Each number is 50 + 12 x the weight over its row's rms, rounded and kept within 0 to 99. Layers, rows and columns count from 0. The size before them is the row's rms in percent of the matrix's.

# layer 4 MLP up, 704x256, rms 0.0481, rows 576-592, columns 128-191
101:44 53 51 65 41 52 48 46 61 53 44 46 50 56 49 48 55 57 47 47 49 65 56 63 40 58 44 54 42 41 51 45 42 54 67 50 41 71 57 52 51 57 72 59 43 52 50 45 55 65 28 39 33 33 48 55 52 36 55 19 48 48 49 53
101:59 67 45 31 75 51 74 27 32 62 45 42 55 57 42 36 58 46 44 48 40 49 31 71 57 43 35 46 67 53 51 38 28 61 70 55 59 28 45 52 56 40 51 48 37 46 41 46 75 56 42 72 74 48 28 59 66 57 37 50 50 45 64 57
101:60 56 43 27 28 49 55 39 53 44 23 49 32 69 64 45 53 46 59 60 59 63 48 65 52 42 57 51 62 74 39 34 42 68 51 36 49 58 41 61 36 60 64 56 43 53 49 55 79 41 63 47 62 64 67 46 53 45 72 48 55 52 50 36
098:69 46 48 54 61 61 53 47 29 54 50 69 61 75 52 65 27 42 56 65 38 51 71 32 37 34 59 58 46 43 53 46 54 64 34 51 45 81 30 47 59 37 48 53 67 64 56 77 54 56 60 19 51 46 47 54 40 72 53 44 49 53 29 58
101:55 61 76 43 43 52 42 45 64 50 44 58 54 40 46 71 38 63 37 58 64 52 64 44 69 39 53 70 59 78 54 60 39 58 61 83 54 34 44 44 38 56 59 58 39 53 38 52 39 43 41 49 43 23 47 62 45 38 58 73 24 45 44 37
093:61 42 59 50 44 54 61 44 45 55 60 22 45 58 51 48 50 42 53 60 69 47 55 67 40 32 28 52 49 39 60 60 59 47 36 81 81 49 27 34 59 42 53 46 59 35 40 62 41 43 68 54 19 50 52 58 47 60 61 56 30 43 39 71
100:54 31 56 50 61 55 39 51 68 36 43 56 47 69 29 68 52 48 53 44 58 44 55 40 45 42 50 29 48 40 36 68 24 72 41 68 48 45 36 63 32 77 54 55 45 34 37 45 50 44 60 36 52 47 41 46 45 38 41 56 46 49 33 56
102:35 48 62 47 63 37 61 46 61 46 46 57 50 44 48 62 61 46 50 47 50 28 75 52 68 39 35 46 52 47 51 37 47 64 40 45 56 50 63 44 37 60 46 47 57 57 59 41 70 64 42 59 27 53 57 75 32 40 80 53 40 46 62 79
098:30 51 31 43 39 53 32 41 53 41 51 41 47 54 48 34 42 40 60 79 34 37 48 34 41 53 51 57 45 69 69 47 59 44 61 59 55 59 53 67 45 36 40 47 46 55 48 48 44 47 54 44 56 26 39 57 42 16 51 44 72 53 26 57
101:35 51 48 61 36 49 44 39 51 43 41 49 52 42 58 49 54 42 40 60 48 45 41 46 41 54 44 58 44 38 54 54 16 63 38 54 41 62 68 24 49 64 53 39 67 63 68 35 54 32 69 51 46 65 48 54 45 49 58 46 52 47 62 37
100:52 52 48 42 60 53 54 34 62 65 38 58 48 47 24 62 61 38 45 44 58 59 47 45 65 27 54 42 52 53 72 65 40 49 29 69 51 43 41 47 44 64 53 46 38 51 64 84 48 51 60 68 56 45 66 62 53 55 44 61 61 35 48 55
105:64 76 54 61 63 48 49 69 53 54 58 69 49 56 69 53 68 34 71 65 67 50 37 73 45 46 56 49 43 35 45 52 29 47 55 51 51 59 44 52 42 38 30 39 71 43 71 36 57 44 63 57 48 25 61 37 34 50 52 43 60 39 64 44
102:40 46 38 34 37 45 65 58 68 30 46 46 48 52 33 66 69 68 36 74 51 65 74 37 69 70 62 52 55 61 37 61 32 43 38 50 59 64 50 43 43 54 41 31 76 40 57 62 27 41 55 48 63 39 46 68 74 26 57 54 42 55 55 39
101:61 64 39 25 27 39 64 47 69 52 64 42 33 73 47 69 45 59 63 64 37 79 46 43 45 58 62 66 53 41 61 38 69 59 57 65 44 29 77 69 52 41 51 39 51 44 50 56 47 50 61 42 33 45 52 24 55 47 42 52 51 43 65 33
105:63 49 50 39 63 38 36 93 38 41 38 53 53 24 44 52 44 27 40 46 46 43 66 39 62 70 54 56 42 50 49 38 69 29 45 49 49 37 68 31 68 44 50 60 26 48 63 54 40 41 49 20 60 33 51 47 60 48 58 39 51 50 38 69
100:30 46 58 41 29 41 38 28 58 56 64 62 47 60 62 28 52 44 49 59 52 41 52 44 54 37 57 82 57 57 60 47 62 61 50 59 66 59 33 37 73 46 58 72 66 74 52 52 40 53 51 66 33 46 71 51 68 20 32 47 44 47 45 53
108:41 64 78 41 38 33 43 54 53 39 54 54 49 59 42 23 23 64 48 54 64 66 55 42 56 69 51 38 72 58 68 61 44 53 41 38 62 61 63 60 45 36 63 38 65 40 41 47 49 47 48 39 45 58 55 47 51 52 59 65 57 53 57 59
# layer 4 MLP down (transposed), 704x256, rms 0.0648, rows 576-592, columns 128-191
091:51 62 28 34 35 57 62 52 30 41 78 33 51 49 50 43 45 67 62 43 65 42 28 53 51 54 47 46 35 32 40 60 87 54 65 50 45 46 41 35 54 47 38 38 55 39 47 62 47 42 70 48 56 63 48 59 60 54 36 40 31 58 62 54
100:46 37 51 41 51 54 55 67 56 49 46 61 47 57 42 57 35 30 45 36 73 59 61 54 52 52 69 53 60 44 42 42 59 59 60 37 53 52 47 64 58 37 53 49 38 40 57 37 72 33 50 60 36 39 50 56 54 39 65 42 32 48 43 50
103:64 45 54 56 30 41 51 49 52 57 49 55 49 72 60 56 42 92 46 65 33 55 44 61 22 51 61 39 64 47 46 47 36 47 52 38 23 39 31 67 45 83 57 50 30 58 52 58 65 41 64 58 62 62 58 64 45 78 49 56 54 56 52 57
101:57 35 39 42 51 33 45 50 37 43 53 42 47 65 26 38 64 62 55 56 53 65 45 54 59 78 28 47 36 47 39 45 52 47 37 40 51 32 63 64 56 54 55 27 45 36 47 36 37 62 32 45 72 50 46 51 53 33 55 44 31 60 56 51
102:41 44 70 63 55 51 52 58 62 66 44 50 40 56 55 44 58 54 43 35 38 37 47 49 35 59 65 74 52 64 31 77 38 31 55 59 61 25 68 53 38 41 48 36 52 48 35 47 48 49 59 47 64 53 61 38 29 41 66 48 46 31 37 67
096:54 42 64 23 45 44 60 65 57 49 41 38 49 68 70 48 54 61 44 58 71 74 38 37 49 51 33 55 52 54 69 59 65 46 41 48 82 60 45 42 83 54 48 43 46 28 33 64 60 45 39 67 72 53 64 54 65 46 42 67 51 55 45 57
100:67 34 52 45 72 51 33 38 59 37 51 61 81 58 40 56 40 45 45 47 58 52 43 38 47 58 37 62 37 39 42 74 53 41 31 54 59 47 54 24 43 53 44 52 43 60 33 29 51 54 40 46 54 46 39 62 31 56 59 44 51 36 57 79
107:41 31 48 44 59 60 49 55 65 41 53 42 58 60 53 62 45 33 27 57 46 37 74 40 58 39 44 37 40 54 62 47 52 66 60 39 40 51 55 40 58 58 48 49 50 50 50 49 74 25 68 49 63 45 41 71 50 53 34 54 48 76 44 35
100:59 30 43 77 55 64 47 52 59 61 61 45 74 38 30 53 54 47 54 40 45 56 41 41 45 22 48 30 35 60 45 36 39 49 60 46 47 43 49 33 33 29 26 69 63 61 67 42 58 45 62 44 21 50 62 45 53 46 62 53 45 50 54 52
101:36 38 49 54 58 54 45 74 43 65 35 66 69 40 48 46 62 60 61 70 39 48 50 51 44 70 43 40 38 52 41 61 53 66 38 45 47 55 52 29 55 65 51 45 53 40 50 49 57 46 65 65 36 71 45 56 62 45 45 51 74 50 47 39
099:63 32 42 37 60 50 60 59 56 61 28 25 57 32 41 56 52 65 64 39 42 67 46 70 35 23 76 56 72 48 43 50 54 66 60 51 70 39 56 45 52 34 48 53 35 55 58 47 40 56 55 32 65 63 37 46 38 64 36 55 59 56 43 57
105:60 51 52 63 24 51 65 42 44 50 52 41 46 40 57 54 59 39 58 67 42 36 35 43 73 72 69 30 36 30 48 48 27 54 42 39 52 54 54 60 51 51 59 44 60 65 65 57 57 63 78 71 60 43 48 35 56 40 65 38 46 44 40 36
103:41 68 49 48 38 49 56 68 34 45 71 53 53 38 59 48 57 59 36 57 39 52 32 38 66 55 40 63 35 17 45 26 60 52 51 60 51 67 54 44 20 48 38 60 34 40 48 50 58 32 69 50 55 38 57 45 72 50 57 43 58 65 48 39
106:53 66 58 34 49 56 44 32 53 42 50 38 52 31 51 72 37 58 62 54 40 58 42 38 58 48 36 65 34 48 49 36 66 46 49 54 36 49 70 50 46 29 41 46 58 59 40 42 23 34 58 49 35 38 53 48 51 59 51 58 47 50 42 60
098:29 38 36 32 57 51 49 57 45 35 49 62 56 53 67 74 56 37 28 22 53 67 55 46 67 39 53 64 34 54 43 39 53 28 43 53 39 47 76 41 50 37 57 34 54 54 60 75 51 65 55 15 55 61 22 64 45 49 66 37 39 53 31 66
102:46 26 24 65 45 51 36 51 41 49 51 73 50 58 77 41 49 50 57 61 53 52 60 71 31 62 52 63 10 45 69 47 51 50 45 47 43 37 49 60 46 62 52 65 37 63 63 34 52 43 39 45 49 64 69 48 55 71 37 55 32 71 56 54
109:52 53 77 27 65 56 48 70 56 32 59 37 46 57 40 55 37 44 33 49 40 55 42 48 48 67 52 47 73 56 45 56 62 47 46 43 26 58 48 68 37 44 32 60 71 63 40 44 34 40 45 66 34 69 33 47 45 44 56 41 47 40 71 63
# layer 4 MLP gate, 704x256, rms 0.0495, rows 577-593, columns 128-191
103:46 41 25 62 42 46 43 43 51 39 56 47 40 25 50 38 33 27 55 31 57 59 63 39 64 64 63 54 62 65 44 42 64 61 42 36 53 42 49 37 45 39 46 65 64 52 46 50 43 62 47 47 45 37 76 33 45 77 57 36 38 60 36 72
101:53 55 82 33 61 42 42 47 64 48 39 34 63 49 48 48 22 52 53 72 52 58 43 73 52 44 48 40 53 52 60 43 43 56 35 36 48 34 26 62 51 66 45 44 35 39 43 55 71 55 58 38 35 59 62 60 51 42 39 56 59 52 46 45
098:55 75 29 53 30 53 46 52 36 48 72 29 39 51 52 57 54 63 52 18 54 45 67 59 43 37 42 45 49 48 51 46 51 75 43 49 60 43 51 55 45 68 45 46 31 48 46 56 51 67 18 59 62 48 46 43 54 33 54 55 35 56 45 30
100:53 45 49 30 49 49 73 50 49 53 36 53 23 42 50 45 62 38 58 39 30 48 60 50 47 68 57 63 50 52 34 73 27 38 54 40 59 41 70 48 39 57 71 66 65 46 65 44 39 59 49 27 67 51 55 49 44 39 71 44 24 77 46 45
095:46 36 27 31 73 49 51 33 71 58 39 65 57 15 52 58 37 48 76 59 61 54 46 34 64 52 57 51 27 63 66 45 60 46 68 32 50 44 50 66 44 63 54 49 44 48 52 57 48 30 41 62 45 17 55 57 65 25 61 43 49 55 45 43
101:50 56 64 37 65 30 57 42 69 56 41 61 49 60 48 42 45 17 54 41 48 28 44 70 65 59 38 57 50 49 38 54 48 43 41 48 51 58 39 61 54 50 36 46 33 58 37 57 55 64 50 32 32 48 76 66 41 59 47 36 50 57 27 73
104:38 43 76 56 59 61 33 65 46 45 50 30 71 58 42 38 47 63 33 47 32 46 46 54 69 70 68 49 69 30 37 57 68 29 51 69 36 47 46 41 68 61 42 52 62 35 44 50 50 48 73 42 56 45 67 36 45 50 65 54 56 49 44 52
096:60 52 66 59 48 34 50 42 48 54 55 53 72 35 49 56 48 28 41 55 55 55 71 65 50 54 51 41 53 49 57 51 53 45 56 46 14 48 57 63 47 54 66 46 87 54 57 57 28 53 70 49 63 55 39 53 55 46 45 51 43 45 61 51
100:48 64 42 42 65 50 59 37 64 54 43 50 40 44 43 45 42 30 45 28 43 61 58 26 45 56 64 64 62 60 49 54 44 66 36 44 44 63 43 30 39 56 44 47 42 37 60 46 41 43 64 42 58 40 50 55 64 29 51 37 34 52 63 82
097:69 44 39 66 63 35 66 55 72 55 29 15 48 55 36 50 66 30 36 36 44 45 59 47 31 55 73 54 62 46 59 39 43 31 47 55 45 49 35 50 29 42 54 50 42 46 40 52 44 41 42 74 58 48 40 54 54 42 48 69 56 47 44 62
099:55 48 58 54 39 68 72 42 39 44 34 44 48 56 56 52 41 43 46 62 61 51 68 34 49 61 43 52 37 27 70 60 57 50 55 50 37 55 43 57 55 62 40 61 39 68 31 64 70 59 63 53 57 52 41 49 56 52 54 55 55 77 53 73
101:62 44 50 50 56 57 52 60 46 68 47 69 37 45 69 59 50 46 52 69 36 47 56 47 53 39 51 59 61 38 40 44 64 40 55 54 28 58 63 54 67 43 47 40 49 45 58 56 16 44 78 52 47 40 53 46 49 44 47 20 51 58 41 50
098:53 54 38 38 43 63 58 57 47 31 34 40 45 57 61 39 43 46 56 38 55 53 43 54 28 49 32 55 39 56 49 52 59 49 45 88 67 43 32 42 65 61 55 39 65 53 63 59 43 57 58 56 57 54 45 45 52 59 57 39 79 50 35 29
109:47 53 66 49 44 44 51 28 52 64 49 54 55 51 35 38 33 49 64 52 61 58 60 66 41 25 43 44 60 44 45 57 48 54 47 35 51 37 37 40 51 49 68 49 76 69 56 29 35 57 66 65 27 64 72 59 58 46 42 53 58 60 61 37
098:37 58 48 53 52 35 66 53 74 65 51 54 66 64 42 41 68 45 50 48 71 59 66 62 59 34 75 59 41 62 48 45 50 46 37 57 54 54 57 66 49 38 54 59 57 56 46 58 57 53 55 32 68 64 48 49 58 65 42 54 60 60 58 40
107:42 36 56 46 56 64 53 59 29 44 73 50 59 38 54 44 52 46 45 32 46 42 47 30 54 37 53 38 69 48 43 61 59 38 47 40 74 57 60 71 53 49 31 35 38 41 52 43 37 42 18 48 28 63 35 48 65 47 54 40 61 52 33 52
101:38 46 33 34 57 40 48 38 44 32 22 53 59 39 46 47 37 45 73 53 69 32 40 28 58 75 29 41 44 34 45 21 70 60 60 62 53 42 57 42 51 59 67 47 30 57 42 45 54 45 53 50 43 48 46 69 58 45 40 32 59 62 45 47